{
  "rope_fraction": 1.0,
  "parallel_block": false,
  "optimizer": "soap_variant",
  "lr_head": 0.0101,
  "schedule": "wsd",
  "decay_fraction": 0.674,
  "decay_shape": "linear",
  "batch_tokens": [32768, 65536, 131072],
  "train_tokens": 229100000,
  "dataset": "wikipedia_en"
}
Each number is 200 + 40 x the weight over its row's rms, rounded and kept within 0 to 999. Layers, rows and columns count from 0. The size before them is the row's rms in percent of the matrix's.

# down: layer 14 MLP down (transposed), 256x256, rms 0.174, rows 37-54, columns 128-255
# gate: layer 14 MLP gate, 256x256, rms 0.118, rows 38-55, columns 128-255
# up: layer 14 MLP up, 256x256, rms 0.124, rows 38-55, columns 128-255
down37,100,227,156,165,231,229,154,174,257,233,246,124,175,153,180,224,232,142,224,219,161,192,236,286,216,176,210,247,233,206,73,187,207,237,221,204,234,182,180,178,273,151,218,210,204,174,204,166,289,201,209,156,183,268,217,110,162,159,283,151,202,140,204,209,238,214,251,192,251,158,169,189,217,153,189,242,253,237,183,254,170,183,212,203,225,215,168,208,229,201,170,242,216,150,290,182,262,171,273,175,236,177,192,197,181,168,204,218,184,136,236,189,120,140,226,121,273,237,226,211,293,245,258,156,216,231,175,204,141
gate38,105,184,163,149,259,117,154,209,210,135,235,225,223,205,177,130,206,197,182,204,151,255,288,195,191,211,167,141,175,203,177,193,244,235,261,194,177,186,240,190,189,213,159,177,161,113,201,202,209,200,325,197,206,220,155,242,139,138,210,216,180,182,152,158,312,251,213,199,252,211,121,190,204,203,177,154,152,92,142,203,261,167,187,148,249,188,180,202,190,154,225,198,177,274,265,172,269,250,187,161,180,228,235,194,193,164,213,201,186,227,181,208,208,160,160,203,210,175,191,217,115,194,236,177,155,252,217,204,176
up38,104,200,165,226,182,196,290,225,204,206,284,193,210,260,198,119,218,152,208,219,198,247,152,216,182,264,210,170,222,268,191,201,250,101,232,253,180,174,163,213,202,277,221,187,212,178,192,214,145,173,272,165,242,189,201,187,191,229,172,172,201,129,190,258,328,262,208,263,150,201,184,141,187,234,202,214,232,175,145,216,188,203,211,168,195,209,220,197,209,200,195,189,197,235,250,226,194,206,180,219,243,192,237,164,199,203,246,147,239,250,248,216,174,213,203,195,248,133,157,209,151,253,160,297,215,246,161,264,233
down38,107,223,190,212,168,186,203,205,163,174,132,236,180,118,268,265,275,210,225,196,220,200,269,139,238,166,266,222,109,124,263,207,219,229,205,161,170,248,261,233,231,191,164,181,189,191,237,196,168,192,241,268,232,190,196,155,235,198,175,198,251,253,265,198,191,231,101,198,217,187,160,168,217,172,190,177,248,218,285,191,176,201,225,215,202,167,142,221,190,247,162,170,214,227,230,243,177,232,213,263,161,182,169,266,190,200,153,203,250,167,164,164,238,228,267,250,232,201,236,219,292,279,181,145,295,147,235,268,257
gate39,102,182,219,243,218,164,145,242,261,259,217,232,169,202,103,141,216,214,199,138,187,189,191,242,172,195,154,203,130,221,237,185,189,190,241,208,178,175,208,144,235,254,124,161,241,244,241,113,246,231,121,213,151,152,178,226,180,204,231,218,127,150,150,167,211,205,136,243,175,133,221,151,223,222,261,205,199,122,190,165,268,223,193,254,223,219,198,262,243,164,180,148,192,197,157,182,91,167,187,208,199,210,130,250,202,181,109,237,186,245,193,163,178,212,251,171,232,223,239,234,175,200,167,214,265,200,202,237,201
up39,094,208,118,163,172,205,159,226,204,225,174,158,211,225,247,221,255,236,209,266,280,242,215,142,223,258,196,199,187,247,184,185,195,245,240,197,270,184,182,140,235,240,256,225,207,234,219,225,209,174,278,239,201,241,124,155,274,214,198,150,240,162,198,177,190,203,203,171,205,262,290,180,226,154,190,132,178,246,165,190,185,171,142,212,208,179,226,205,189,154,222,263,220,207,195,251,207,221,131,169,225,220,204,216,212,225,216,180,179,229,171,130,202,148,193,243,190,212,150,201,239,263,261,185,222,199,197,156,189
down39,100,220,184,196,184,132,196,184,155,152,174,205,119,211,229,141,239,221,122,220,186,187,145,245,199,196,163,139,164,276,137,238,274,208,176,220,240,205,191,205,147,214,216,117,209,197,156,252,181,189,189,231,229,225,177,200,191,178,227,181,168,203,205,186,220,170,188,268,183,232,213,224,288,272,185,214,248,260,317,214,228,229,221,230,208,191,155,191,131,220,298,173,157,270,185,223,192,287,250,186,195,210,244,210,247,166,268,167,185,243,228,232,251,130,137,269,143,142,156,198,239,248,147,242,176,184,246,211,180
gate40,102,248,148,200,306,136,180,168,210,157,207,185,108,292,151,243,287,250,128,179,223,113,220,228,222,175,245,207,238,216,185,153,218,263,125,197,232,254,165,161,149,213,229,160,233,229,189,175,152,250,128,191,245,176,271,195,178,238,244,131,264,262,199,194,168,237,185,217,218,141,257,179,255,173,162,239,165,263,180,192,147,179,249,192,224,175,192,200,273,219,171,190,205,201,189,211,181,281,269,194,202,216,231,150,158,222,212,169,170,246,204,189,195,151,237,123,178,180,135,258,226,196,253,177,202,213,251,202,181
up40,103,187,259,180,161,187,200,230,119,211,241,195,181,217,177,201,225,213,208,175,178,245,238,269,198,200,200,256,142,233,264,184,175,222,211,207,139,229,182,189,197,222,222,148,190,268,116,287,222,183,152,263,163,172,187,170,237,266,164,156,189,215,217,154,240,211,151,146,194,238,210,175,196,251,187,168,258,225,176,248,152,150,183,283,162,209,286,258,178,173,112,138,217,149,162,199,249,214,163,172,282,210,123,127,283,180,227,165,183,193,176,157,142,209,185,242,172,229,182,192,203,228,220,208,273,198,210,205,222
down40,102,154,155,137,257,278,190,201,191,279,179,138,231,174,197,137,232,223,242,210,200,155,165,202,217,217,188,220,100,228,193,185,191,150,287,189,112,200,198,250,203,133,235,232,159,242,247,209,221,177,221,217,193,154,199,246,168,185,197,176,197,240,213,173,242,231,191,265,143,142,251,127,160,141,218,212,224,186,206,237,191,218,142,178,239,184,196,138,161,219,209,213,191,217,235,237,216,183,170,239,145,179,85,172,216,239,204,141,204,191,282,173,217,179,237,170,177,145,272,108,168,195,211,260,217,223,200,200,267
gate41,102,237,258,198,193,236,165,156,170,179,199,230,162,185,94,226,161,188,199,212,98,144,283,210,228,198,140,197,176,216,145,215,145,193,274,194,210,207,209,120,153,205,134,186,180,279,193,167,167,206,207,127,179,162,161,157,262,222,275,192,152,251,227,226,237,241,208,147,209,233,133,116,156,182,223,165,223,216,196,190,233,198,248,279,201,239,241,180,230,160,168,219,236,234,248,231,252,208,248,259,222,222,203,194,190,237,242,222,163,179,227,224,198,256,143,136,248,234,300,207,183,186,169,205,213,212,204,152,178
up41,101,147,211,174,188,212,232,186,245,199,162,232,119,203,215,210,150,245,218,187,138,235,219,240,309,198,151,217,104,192,201,209,204,181,204,160,199,204,162,220,189,180,219,255,201,269,177,170,169,133,224,199,137,200,143,156,167,139,171,254,171,195,213,153,192,226,188,211,139,237,163,210,175,145,156,229,159,130,176,184,185,158,251,160,275,196,165,184,226,148,204,139,167,188,160,246,265,152,235,214,231,184,266,170,252,186,163,207,210,212,139,245,258,242,250,278,215,185,227,175,186,216,191,197,241,196,192,258,240
down41,101,151,178,243,117,244,200,216,249,124,180,255,198,181,223,161,167,271,213,273,250,234,175,136,165,131,169,276,239,213,228,213,214,222,202,139,191,251,233,152,242,148,171,190,121,180,164,172,112,202,181,227,185,142,236,160,221,185,225,182,205,298,189,262,196,253,180,192,200,189,178,208,137,206,200,153,175,218,202,198,227,203,246,179,161,233,196,180,170,195,257,160,118,170,210,216,191,157,132,210,205,218,215,248,242,121,174,180,243,178,256,219,230,214,255,253,273,157,172,192,153,192,160,191,235,120,331,164,221
gate42,095,153,218,178,177,154,195,202,163,143,220,181,259,162,275,188,221,235,206,194,160,206,149,145,147,201,232,155,166,258,195,237,159,162,198,195,164,168,143,177,237,201,163,163,235,147,225,199,162,211,194,202,245,169,171,120,225,163,146,187,237,185,156,247,171,235,268,179,185,178,175,118,171,148,210,190,146,185,130,124,206,181,254,175,187,189,224,163,167,240,203,148,150,199,163,277,273,186,252,198,186,209,178,192,195,246,103,209,162,225,153,192,188,89,167,197,195,197,207,233,167,248,165,173,191,199,111,251,177
up42,099,247,241,216,209,236,210,214,254,203,166,224,165,207,149,207,215,85,186,142,229,204,152,189,188,269,222,283,224,217,263,195,206,207,222,170,272,157,226,225,158,215,261,254,212,162,258,236,233,225,240,166,138,254,221,209,180,256,214,228,217,164,238,193,194,161,140,209,148,242,184,206,239,159,198,221,163,276,195,232,210,235,195,168,236,215,195,211,225,159,176,177,216,166,147,194,235,194,190,296,177,184,160,194,219,143,245,231,178,181,159,171,230,268,274,194,173,237,210,182,179,224,262,208,168,84,258,247,214
down42,096,209,158,243,277,216,189,175,180,215,262,185,210,221,222,179,155,179,220,129,277,226,236,212,229,206,221,160,301,190,174,218,154,215,180,236,131,235,276,265,150,122,197,194,201,183,214,239,220,253,192,227,241,244,192,244,237,192,151,216,216,151,181,236,250,168,169,211,185,227,244,186,203,231,282,285,214,230,153,229,193,148,151,209,210,189,204,128,227,107,272,246,284,235,246,164,175,178,166,222,224,192,183,204,216,201,202,172,198,238,226,69,208,210,150,212,129,202,244,224,206,176,197,149,223,188,223,228,264
gate43,094,268,210,194,188,122,225,237,229,126,268,244,121,171,179,193,211,141,140,251,218,232,218,169,162,114,224,171,209,247,160,152,186,216,181,213,188,132,137,154,233,186,216,261,156,174,241,197,218,177,248,208,188,190,237,220,242,193,226,218,215,133,199,217,258,283,212,230,258,126,225,204,254,170,191,239,157,260,200,182,195,219,150,168,236,262,141,229,205,141,236,163,206,241,177,293,175,201,234,208,155,121,221,201,263,237,99,180,217,146,142,211,198,199,247,214,235,179,122,234,246,200,255,238,149,128,242,266,244
up43,092,226,216,187,238,235,257,208,240,233,213,203,174,188,206,129,243,192,164,195,199,212,193,159,223,212,193,201,128,226,187,237,250,249,190,128,275,229,111,155,158,132,244,192,190,207,156,127,234,199,213,245,239,240,213,168,239,194,168,155,154,239,165,149,182,268,251,141,193,292,168,226,253,246,166,165,208,214,265,201,186,211,235,189,281,112,228,183,163,164,182,258,252,201,221,188,271,189,165,187,249,238,162,219,227,242,180,229,253,247,231,166,202,185,144,160,102,253,240,168,305,202,166,223,227,232,211,194,207
down43,089,167,167,138,270,177,264,252,176,171,237,172,215,143,128,244,213,210,168,149,215,212,209,199,157,148,209,251,101,203,178,267,186,168,145,224,183,144,236,154,221,255,199,242,219,186,188,196,152,188,117,149,188,203,157,251,231,252,235,202,249,180,211,238,223,178,165,216,212,200,195,193,160,256,218,186,143,149,183,121,221,151,168,151,232,212,154,218,203,224,219,158,181,158,166,191,179,304,146,161,224,205,179,189,216,237,274,225,210,218,169,204,262,263,235,212,224,229,143,235,202,216,220,223,81,181,223,203,222
gate44,106,187,166,224,120,189,196,214,223,193,126,161,144,295,176,213,121,183,179,209,195,260,182,279,221,195,230,275,135,236,253,311,209,205,241,223,205,139,212,175,223,229,153,181,135,243,214,198,229,201,184,189,148,273,171,219,162,178,171,229,245,256,184,205,226,158,266,235,172,228,151,185,142,183,237,242,166,245,180,219,188,230,204,184,273,106,263,203,230,217,244,258,217,257,164,201,227,206,193,174,151,164,153,135,185,211,203,203,198,264,142,201,178,186,138,183,165,241,164,180,225,251,197,220,145,215,216,143,188
up44,104,220,204,275,216,235,237,268,202,173,176,202,231,145,253,281,175,224,198,217,174,251,172,182,284,163,130,207,144,199,181,197,167,200,227,259,195,242,177,154,162,211,198,202,169,165,158,236,225,159,216,187,202,239,129,160,224,187,154,161,241,253,254,252,249,254,191,241,197,182,238,167,142,241,232,190,226,227,231,246,178,231,284,190,297,223,176,284,147,236,216,199,209,244,260,241,213,189,110,109,168,130,154,187,217,272,206,191,242,168,104,215,197,161,146,215,216,137,212,101,229,242,166,152,131,185,197,178,204
down44,102,229,261,158,178,180,168,256,176,133,197,229,247,171,202,206,152,190,262,166,157,292,146,169,182,151,138,198,217,248,236,202,168,176,158,192,255,240,221,240,260,236,237,224,209,164,211,209,233,145,157,109,222,175,151,175,220,202,195,109,213,251,166,158,227,221,160,210,211,193,168,117,199,187,189,207,236,208,162,146,225,208,185,175,207,173,189,228,189,228,170,195,191,248,227,226,187,168,203,217,244,167,145,153,236,223,225,254,152,171,147,209,181,231,178,191,168,256,206,234,195,148,174,226,202,179,232,199,229
gate45,098,243,242,194,169,219,213,252,204,177,187,147,241,176,197,202,218,184,208,163,219,215,214,163,228,146,191,239,203,228,188,192,197,297,205,157,188,282,207,126,195,186,144,175,177,178,155,172,274,306,141,216,210,276,185,266,239,240,270,164,257,206,190,201,168,157,138,181,230,207,155,221,255,126,235,262,160,214,208,261,166,196,151,212,205,171,146,223,207,190,202,291,186,173,253,205,204,232,160,253,181,190,221,153,231,243,196,178,180,165,136,225,156,189,227,213,230,203,260,210,167,226,198,238,231,204,227,154,168
up45,095,99,173,245,102,168,257,232,223,205,223,219,205,237,267,143,181,190,193,212,216,250,204,234,158,250,216,147,239,250,270,259,188,209,235,149,211,220,265,233,185,160,153,204,213,243,197,217,193,250,207,158,129,222,188,156,206,174,164,155,242,249,235,215,169,214,184,187,244,209,207,255,263,171,197,240,210,296,183,280,137,245,205,217,125,217,243,161,275,217,138,162,189,203,163,163,153,203,185,233,231,211,203,175,233,172,194,225,149,240,188,264,210,169,201,227,159,217,185,306,223,217,167,150,169,223,203,203,272
down45,095,220,153,235,143,231,266,221,221,216,232,256,206,236,198,235,164,174,200,227,191,193,161,216,181,161,149,167,275,198,156,276,135,174,230,147,219,154,162,234,215,173,219,220,169,217,208,246,229,279,211,181,156,202,245,204,199,260,238,191,224,162,160,183,194,231,188,282,245,233,210,221,125,245,115,176,196,127,313,229,200,218,171,239,208,186,183,209,277,288,194,218,135,188,160,192,246,288,182,218,224,145,164,196,222,233,221,238,262,190,232,201,183,224,236,243,238,169,282,212,188,233,168,178,179,228,162,227,238
gate46,093,241,178,163,141,90,142,194,241,228,165,232,199,172,172,186,247,261,194,201,147,239,192,235,152,185,176,191,149,155,230,205,155,211,184,161,191,243,222,189,275,202,210,132,230,179,223,86,261,212,184,180,178,190,203,147,264,283,200,187,189,221,161,167,207,147,247,200,193,245,209,150,235,207,203,240,176,223,173,152,195,131,177,229,214,222,257,217,246,226,292,175,215,161,194,243,265,194,187,155,182,127,220,263,227,212,212,169,258,175,215,198,237,214,217,119,158,226,152,244,252,321,200,170,146,260,142,173,203
up46,092,183,273,225,181,166,228,193,206,204,226,235,193,183,193,217,182,134,216,319,197,116,204,174,179,262,188,171,189,239,236,235,176,252,229,222,140,198,226,216,147,182,239,177,272,203,203,223,174,276,171,186,139,221,256,256,145,220,198,183,198,173,170,229,193,230,201,236,227,126,185,187,171,186,189,277,237,163,183,287,99,154,275,159,207,188,236,235,193,233,169,200,242,242,190,133,181,141,175,223,176,245,239,139,195,171,302,82,154,227,184,173,195,209,166,163,241,179,159,160,118,124,188,216,227,235,244,295,161
down46,096,198,225,174,216,224,201,172,107,196,152,181,247,140,165,144,177,223,142,229,170,299,207,226,200,200,156,236,305,194,143,177,218,209,192,188,191,201,173,239,230,220,235,203,203,196,177,190,212,212,207,217,230,201,206,186,121,195,229,272,119,202,203,260,155,139,186,244,201,182,246,196,210,222,167,237,203,180,196,165,127,176,184,219,188,207,139,276,202,179,153,259,229,145,224,234,185,202,210,160,264,187,176,164,166,180,220,188,240,197,224,203,191,216,167,181,257,190,278,159,161,170,248,167,242,250,226,196,195
gate47,100,294,243,243,187,150,204,192,193,174,157,203,227,212,197,132,188,146,210,181,224,222,187,184,162,202,270,104,121,254,239,212,218,224,204,132,165,181,164,143,174,196,225,165,157,122,178,271,237,215,232,170,220,309,147,181,176,153,174,172,167,156,172,194,169,165,280,158,215,157,271,200,244,225,232,245,250,228,167,167,258,272,184,144,130,157,219,134,207,178,169,265,224,156,205,147,225,185,185,137,207,223,198,253,199,199,168,214,215,204,217,195,194,165,175,165,262,155,168,178,202,163,177,142,170,176,189,268,169
up47,097,208,186,157,190,236,229,185,195,208,180,208,162,194,163,245,224,267,141,234,162,238,235,145,214,238,254,230,237,179,115,178,223,113,208,219,162,183,105,180,163,229,143,196,193,246,224,231,219,275,203,166,238,162,249,187,283,163,209,156,174,86,236,118,163,239,216,340,195,197,195,190,259,211,148,175,171,157,240,162,225,200,155,244,193,231,241,305,208,153,143,161,195,192,186,253,216,163,167,178,158,184,217,191,208,155,146,167,290,199,145,202,175,159,296,189,209,244,190,216,145,233,193,218,161,181,166,263,188
down47,095,200,200,149,186,215,206,223,213,164,242,248,214,261,209,243,207,226,139,162,131,192,215,201,191,226,152,174,146,202,191,190,205,272,226,209,245,226,196,228,261,219,226,163,237,168,181,196,208,178,183,167,193,194,203,273,140,250,185,209,200,226,140,200,129,140,229,202,228,194,200,211,215,200,280,188,190,266,183,231,201,159,105,163,215,196,173,253,222,223,236,273,201,234,211,135,263,188,279,204,187,240,214,110,217,188,189,154,243,228,295,206,230,197,190,167,246,241,173,180,217,269,177,216,237,222,193,177,231
gate48,092,167,245,213,168,202,199,252,237,145,218,179,208,195,260,48,217,169,201,189,211,216,156,239,220,174,185,169,295,249,198,245,175,195,231,205,143,190,185,248,217,220,100,189,156,197,228,244,247,211,228,197,235,212,205,300,212,193,215,259,71,152,227,206,253,238,223,198,245,156,166,187,218,224,181,214,93,174,198,217,191,185,78,206,192,123,235,242,148,184,181,243,227,200,228,271,240,139,211,138,160,287,187,177,193,131,200,234,143,183,140,269,215,115,196,202,140,212,230,218,256,224,176,146,159,149,223,183,217
up48,091,242,207,234,204,172,171,171,146,168,156,195,161,245,227,200,221,256,162,172,195,120,179,149,197,196,177,223,196,234,164,212,213,210,241,191,179,155,111,209,243,204,298,263,211,188,195,283,204,110,168,249,205,248,159,227,216,201,202,225,253,184,255,128,167,168,210,185,252,162,218,177,165,160,201,234,182,200,182,269,189,224,206,167,188,153,195,197,243,127,127,188,238,206,182,224,198,251,215,211,225,169,230,168,85,145,161,151,219,186,228,290,218,200,173,191,281,114,256,123,217,195,233,199,134,213,189,263,192
down48,094,232,295,200,136,194,222,169,267,179,190,179,234,220,200,189,258,197,291,138,180,214,129,201,184,199,237,242,265,169,239,198,227,214,173,164,187,203,190,223,170,230,203,144,263,208,173,187,214,92,199,258,114,161,208,274,205,205,171,137,157,169,164,202,225,214,145,275,149,195,195,193,180,115,228,187,248,284,203,220,257,219,231,137,162,163,254,187,175,249,214,207,206,196,254,124,227,209,259,180,144,204,146,178,176,221,193,193,214,239,205,205,147,155,201,231,172,265,173,117,193,151,173,207,228,185,164,276,192
gate49,103,241,186,156,265,212,243,225,222,174,174,228,184,219,203,173,245,132,236,226,250,250,177,178,156,169,225,171,147,226,174,226,275,193,166,213,132,162,245,225,241,262,191,197,173,176,182,186,188,223,216,168,264,220,173,212,150,139,261,259,215,199,228,126,254,286,235,178,275,114,204,101,187,192,172,221,266,180,191,165,210,194,118,220,171,285,135,166,154,258,188,186,201,243,251,178,166,203,206,251,199,126,240,193,160,214,211,219,129,207,164,240,148,187,178,197,262,143,229,193,215,226,234,274,207,205,207,215,183
up49,102,224,113,195,208,166,215,212,260,147,161,181,171,196,158,178,204,224,199,212,215,201,264,221,164,118,233,239,141,171,157,172,193,189,200,240,165,196,238,236,182,224,202,195,211,219,221,257,223,241,225,282,195,203,270,149,195,232,240,160,149,177,158,216,97,194,170,212,199,218,153,171,163,173,153,182,190,216,147,242,215,133,197,193,207,168,267,172,248,117,194,225,175,261,214,228,210,220,82,184,241,163,185,248,269,177,200,179,148,205,195,161,242,80,224,183,178,176,179,220,239,278,222,106,178,164,235,201,204
down49,103,222,241,148,219,220,224,235,234,158,195,227,173,157,232,275,124,185,147,300,224,171,213,200,231,200,251,208,173,195,253,129,230,205,195,221,256,263,192,267,242,188,226,129,221,166,238,196,171,169,140,190,117,152,219,208,288,212,208,120,248,171,176,307,187,174,176,196,167,187,207,224,211,234,138,233,248,235,191,197,136,166,140,159,185,183,219,179,268,162,181,156,201,214,227,202,186,160,202,123,161,242,231,126,164,199,220,201,275,216,277,242,84,158,213,262,211,175,204,160,252,208,196,156,211,158,242,214,147
gate50,103,144,242,254,232,184,201,166,164,171,230,184,167,220,250,221,166,136,155,237,172,223,245,89,169,283,199,123,205,211,208,210,179,195,147,155,169,235,182,208,219,259,212,144,208,215,186,241,223,152,220,201,190,249,170,147,176,215,196,227,242,180,181,137,208,261,110,174,182,214,229,187,184,143,252,207,192,195,206,174,259,67,150,197,206,213,212,196,214,156,269,215,219,190,261,179,240,167,195,192,223,162,199,174,145,162,128,196,209,266,177,235,173,158,161,217,170,244,251,166,168,195,168,238,136,243,173,132,252
up50,107,231,185,215,195,217,168,170,276,252,164,193,154,189,224,183,203,272,245,164,208,174,203,142,212,225,157,251,207,155,249,238,248,169,181,196,194,116,307,175,247,178,173,189,211,231,183,199,125,258,109,215,176,175,191,173,231,287,111,205,158,239,273,153,191,186,251,189,227,199,161,272,250,244,198,250,145,199,173,152,155,222,234,246,158,225,166,180,227,272,194,241,146,176,184,105,169,210,173,165,200,256,198,206,198,158,189,193,212,183,150,156,170,243,241,235,193,224,162,179,165,235,189,205,213,186,220,190,182
down50,106,132,182,210,246,199,182,200,227,201,177,261,193,220,194,207,210,183,202,185,170,279,153,186,193,218,175,159,230,157,144,198,225,158,193,298,141,254,238,221,216,219,164,118,188,189,199,232,114,217,188,177,256,213,214,214,174,251,219,237,157,182,173,190,264,157,168,227,275,239,229,242,206,170,131,182,284,156,233,129,251,199,248,259,189,93,209,228,116,242,228,168,160,241,244,209,231,191,251,199,233,185,236,216,186,222,204,208,223,220,155,217,173,210,110,256,170,191,190,124,258,235,272,214,221,174,262,155,231
gate51,103,134,210,201,229,165,252,244,154,163,205,122,225,144,212,201,174,178,248,155,171,182,206,211,218,248,172,208,186,175,236,194,201,171,128,158,154,224,163,297,299,225,123,211,266,244,219,165,199,150,209,201,253,182,216,204,169,198,182,155,266,194,180,165,185,248,179,209,244,153,198,189,138,173,143,298,175,160,212,169,224,238,168,188,169,209,222,153,194,154,226,172,209,173,252,213,123,163,157,147,216,209,182,235,222,266,209,237,194,208,148,204,230,119,215,187,212,196,225,232,230,178,253,237,164,271,215,170,197
up51,100,163,158,232,222,179,207,246,244,179,171,220,250,220,181,232,158,216,198,262,138,173,142,246,209,221,228,188,242,287,160,221,187,271,259,200,188,170,169,203,230,224,177,213,213,238,236,152,209,122,188,123,242,193,160,260,200,172,219,198,149,122,184,246,239,219,193,194,193,300,227,240,218,197,206,145,221,221,130,127,186,205,167,214,235,168,177,236,174,238,208,179,210,117,224,210,126,213,234,219,211,236,228,221,207,128,159,192,164,199,173,270,157,168,164,230,141,225,207,188,186,110,241,165,204,152,206,255,233
down51,105,173,300,221,209,279,292,243,190,267,199,204,210,185,200,216,207,245,178,181,224,183,183,209,187,249,229,165,100,251,211,226,174,189,224,179,161,185,196,230,198,256,210,134,238,274,163,206,231,219,194,142,160,290,189,196,141,212,243,123,176,286,150,201,176,178,136,181,180,248,221,165,197,288,185,214,133,199,252,213,206,160,153,255,218,155,165,276,174,208,202,185,162,233,250,189,237,246,173,176,227,187,179,174,211,180,229,217,82,193,216,230,230,109,186,186,269,204,244,232,166,183,188,185,156,228,217,211,180
gate52,106,243,207,195,249,220,147,189,250,175,221,267,217,187,119,150,207,203,224,152,221,239,170,143,203,195,247,178,212,212,190,106,171,189,261,196,132,157,145,165,229,209,231,213,208,185,207,281,231,229,194,216,150,285,156,213,220,248,209,140,240,241,245,203,209,227,207,218,210,170,68,178,134,187,292,219,143,163,160,157,223,177,263,251,194,203,182,257,272,154,194,244,203,180,173,249,201,157,177,226,276,132,183,149,205,198,247,212,158,163,232,205,223,224,175,221,190,182,196,220,162,154,205,252,208,303,172,153,177
up52,105,246,198,219,195,172,214,208,194,166,204,214,201,196,183,219,177,173,190,256,174,164,196,284,173,221,183,233,162,158,146,224,143,197,198,186,191,176,251,196,209,195,147,243,202,186,258,179,192,143,150,192,152,142,219,168,167,148,227,191,34,164,173,190,226,166,193,140,239,210,252,286,223,214,186,200,259,242,214,213,226,180,202,199,226,175,200,127,225,146,258,117,158,200,194,189,205,260,190,136,188,188,195,229,183,267,166,174,228,150,193,317,177,196,159,116,216,180,188,146,255,299,157,203,167,157,248,273,121
down52,101,177,231,277,228,246,195,206,265,300,163,173,212,226,168,209,163,227,206,238,239,208,140,182,196,227,224,203,208,177,136,271,148,148,248,244,211,206,203,200,285,38,105,309,159,224,170,225,175,163,274,192,212,277,241,188,151,114,161,213,143,223,210,190,251,227,258,147,279,206,214,225,173,243,212,245,198,183,155,232,176,212,204,262,206,171,219,178,156,177,219,189,188,190,210,229,168,233,199,116,196,182,226,223,178,190,180,229,212,206,179,233,258,203,236,138,260,201,221,208,144,280,194,248,235,171,224,195,166
gate53,099,219,174,194,145,133,179,204,210,216,144,182,217,185,161,140,255,212,169,200,237,240,144,201,207,159,300,282,188,221,234,145,178,219,123,236,194,193,204,173,250,206,205,120,173,195,233,191,209,203,240,306,230,191,229,234,163,188,205,272,175,225,252,228,214,165,135,151,171,194,219,196,223,166,195,229,219,171,170,278,204,193,182,216,170,193,255,174,211,178,173,211,160,258,143,178,283,223,175,184,173,148,210,259,272,176,163,126,164,148,217,238,153,226,240,200,140,160,198,178,214,220,199,218,189,217,203,266,194
up53,097,206,177,179,264,210,188,224,211,177,153,146,217,161,146,119,201,75,202,307,281,241,167,172,177,218,186,171,201,233,145,151,186,223,211,232,247,200,256,263,216,262,252,205,126,174,210,195,236,190,186,185,230,191,154,277,211,125,277,213,202,204,235,193,200,145,107,193,179,262,184,234,227,204,247,192,161,212,211,209,223,149,143,217,200,137,176,251,210,159,220,181,195,203,162,177,191,131,183,231,165,146,189,203,258,241,217,148,256,158,216,229,161,196,174,227,260,204,170,182,220,267,219,191,215,190,241,198,187
down53,092,256,207,143,152,142,184,205,185,208,152,166,179,202,142,203,181,206,231,171,189,276,241,228,150,216,218,215,225,216,192,216,195,205,277,214,136,165,282,231,219,211,191,136,225,211,214,265,262,294,235,269,235,243,230,131,172,206,184,243,202,199,216,101,212,245,224,145,248,199,146,141,217,212,221,203,217,246,224,204,214,225,225,148,199,204,204,284,187,216,256,214,199,220,196,170,138,201,195,225,145,112,196,210,152,232,174,138,189,251,207,178,227,160,201,216,147,203,234,251,157,191,210,204,159,257,239,203,271
gate54,101,230,210,196,173,181,135,215,262,193,252,206,214,200,166,203,228,201,176,210,180,258,142,157,284,161,243,154,227,167,241,206,221,139,231,216,271,120,128,193,242,229,101,207,147,205,171,176,158,242,272,175,244,286,130,160,190,224,151,172,201,145,184,161,190,234,204,161,183,200,183,237,211,181,218,201,162,209,254,128,193,286,199,192,211,194,199,252,233,219,155,183,137,200,285,233,199,189,183,219,239,121,184,263,237,238,242,197,282,229,131,159,151,156,243,169,204,231,142,228,188,192,206,198,219,215,202,154,213
up54,100,222,191,236,213,219,213,295,176,182,187,224,249,242,282,298,283,293,182,204,228,259,150,305,192,205,225,250,191,191,126,246,158,149,176,133,146,251,220,162,174,235,193,196,242,225,289,117,219,266,80,194,253,214,202,221,219,227,224,223,197,188,169,241,229,195,146,246,183,235,199,221,206,144,198,192,198,219,194,141,210,173,233,184,144,220,165,117,219,179,137,205,275,180,138,164,181,211,175,174,227,220,193,258,277,219,190,130,164,168,152,201,221,249,155,202,210,162,203,151,218,276,238,172,295,195,210,197,191
down54,103,185,187,247,222,195,295,237,205,239,234,227,242,173,193,241,203,210,225,203,131,249,200,206,94,161,202,205,193,193,155,197,127,180,276,175,160,189,224,217,182,182,276,195,146,290,114,136,149,204,226,224,224,158,238,229,182,215,191,217,162,215,240,240,174,165,263,217,208,210,154,148,179,230,115,199,150,211,267,216,184,249,208,223,171,180,273,140,216,154,191,193,248,201,123,211,193,167,143,245,245,206,265,216,157,219,182,134,142,148,206,215,168,196,217,201,244,141,206,166,276,249,181,203,257,252,236,199,174
gate55,101,234,236,295,216,191,148,195,225,200,116,186,209,199,110,191,160,151,250,211,253,115,185,131,221,204,202,211,279,206,141,209,185,163,227,178,119,186,219,185,203,195,195,226,202,157,115,314,176,134,156,276,155,148,160,255,186,254,272,215,128,191,198,196,184,150,213,201,266,197,235,203,165,168,229,210,115,217,197,182,243,195,233,232,132,217,200,165,236,194,253,203,212,222,192,192,184,130,160,183,222,197,151,302,163,185,225,200,202,199,147,132,168,191,159,187,184,138,173,173,245,188,213,208,159,214,139,222,165
up55,108,142,174,228,194,125,163,194,219,153,219,169,233,211,65,256,199,258,239,199,132,210,233,202,239,170,312,155,266,250,241,244,183,188,275,190,232,160,282,205,253,191,225,219,183,170,172,274,152,198,183,193,221,151,153,251,221,215,246,209,181,254,175,219,197,246,219,211,267,222,198,213,170,205,215,243,130,176,207,217,168,241,210,134,224,254,164,162,217,139,258,171,257,254,150,199,174,265,206,207,213,196,208,164,131,173,182,213,179,212,204,203,228,176,190,193,213,197,147,213,249,260,265,241,266,230,233,286,159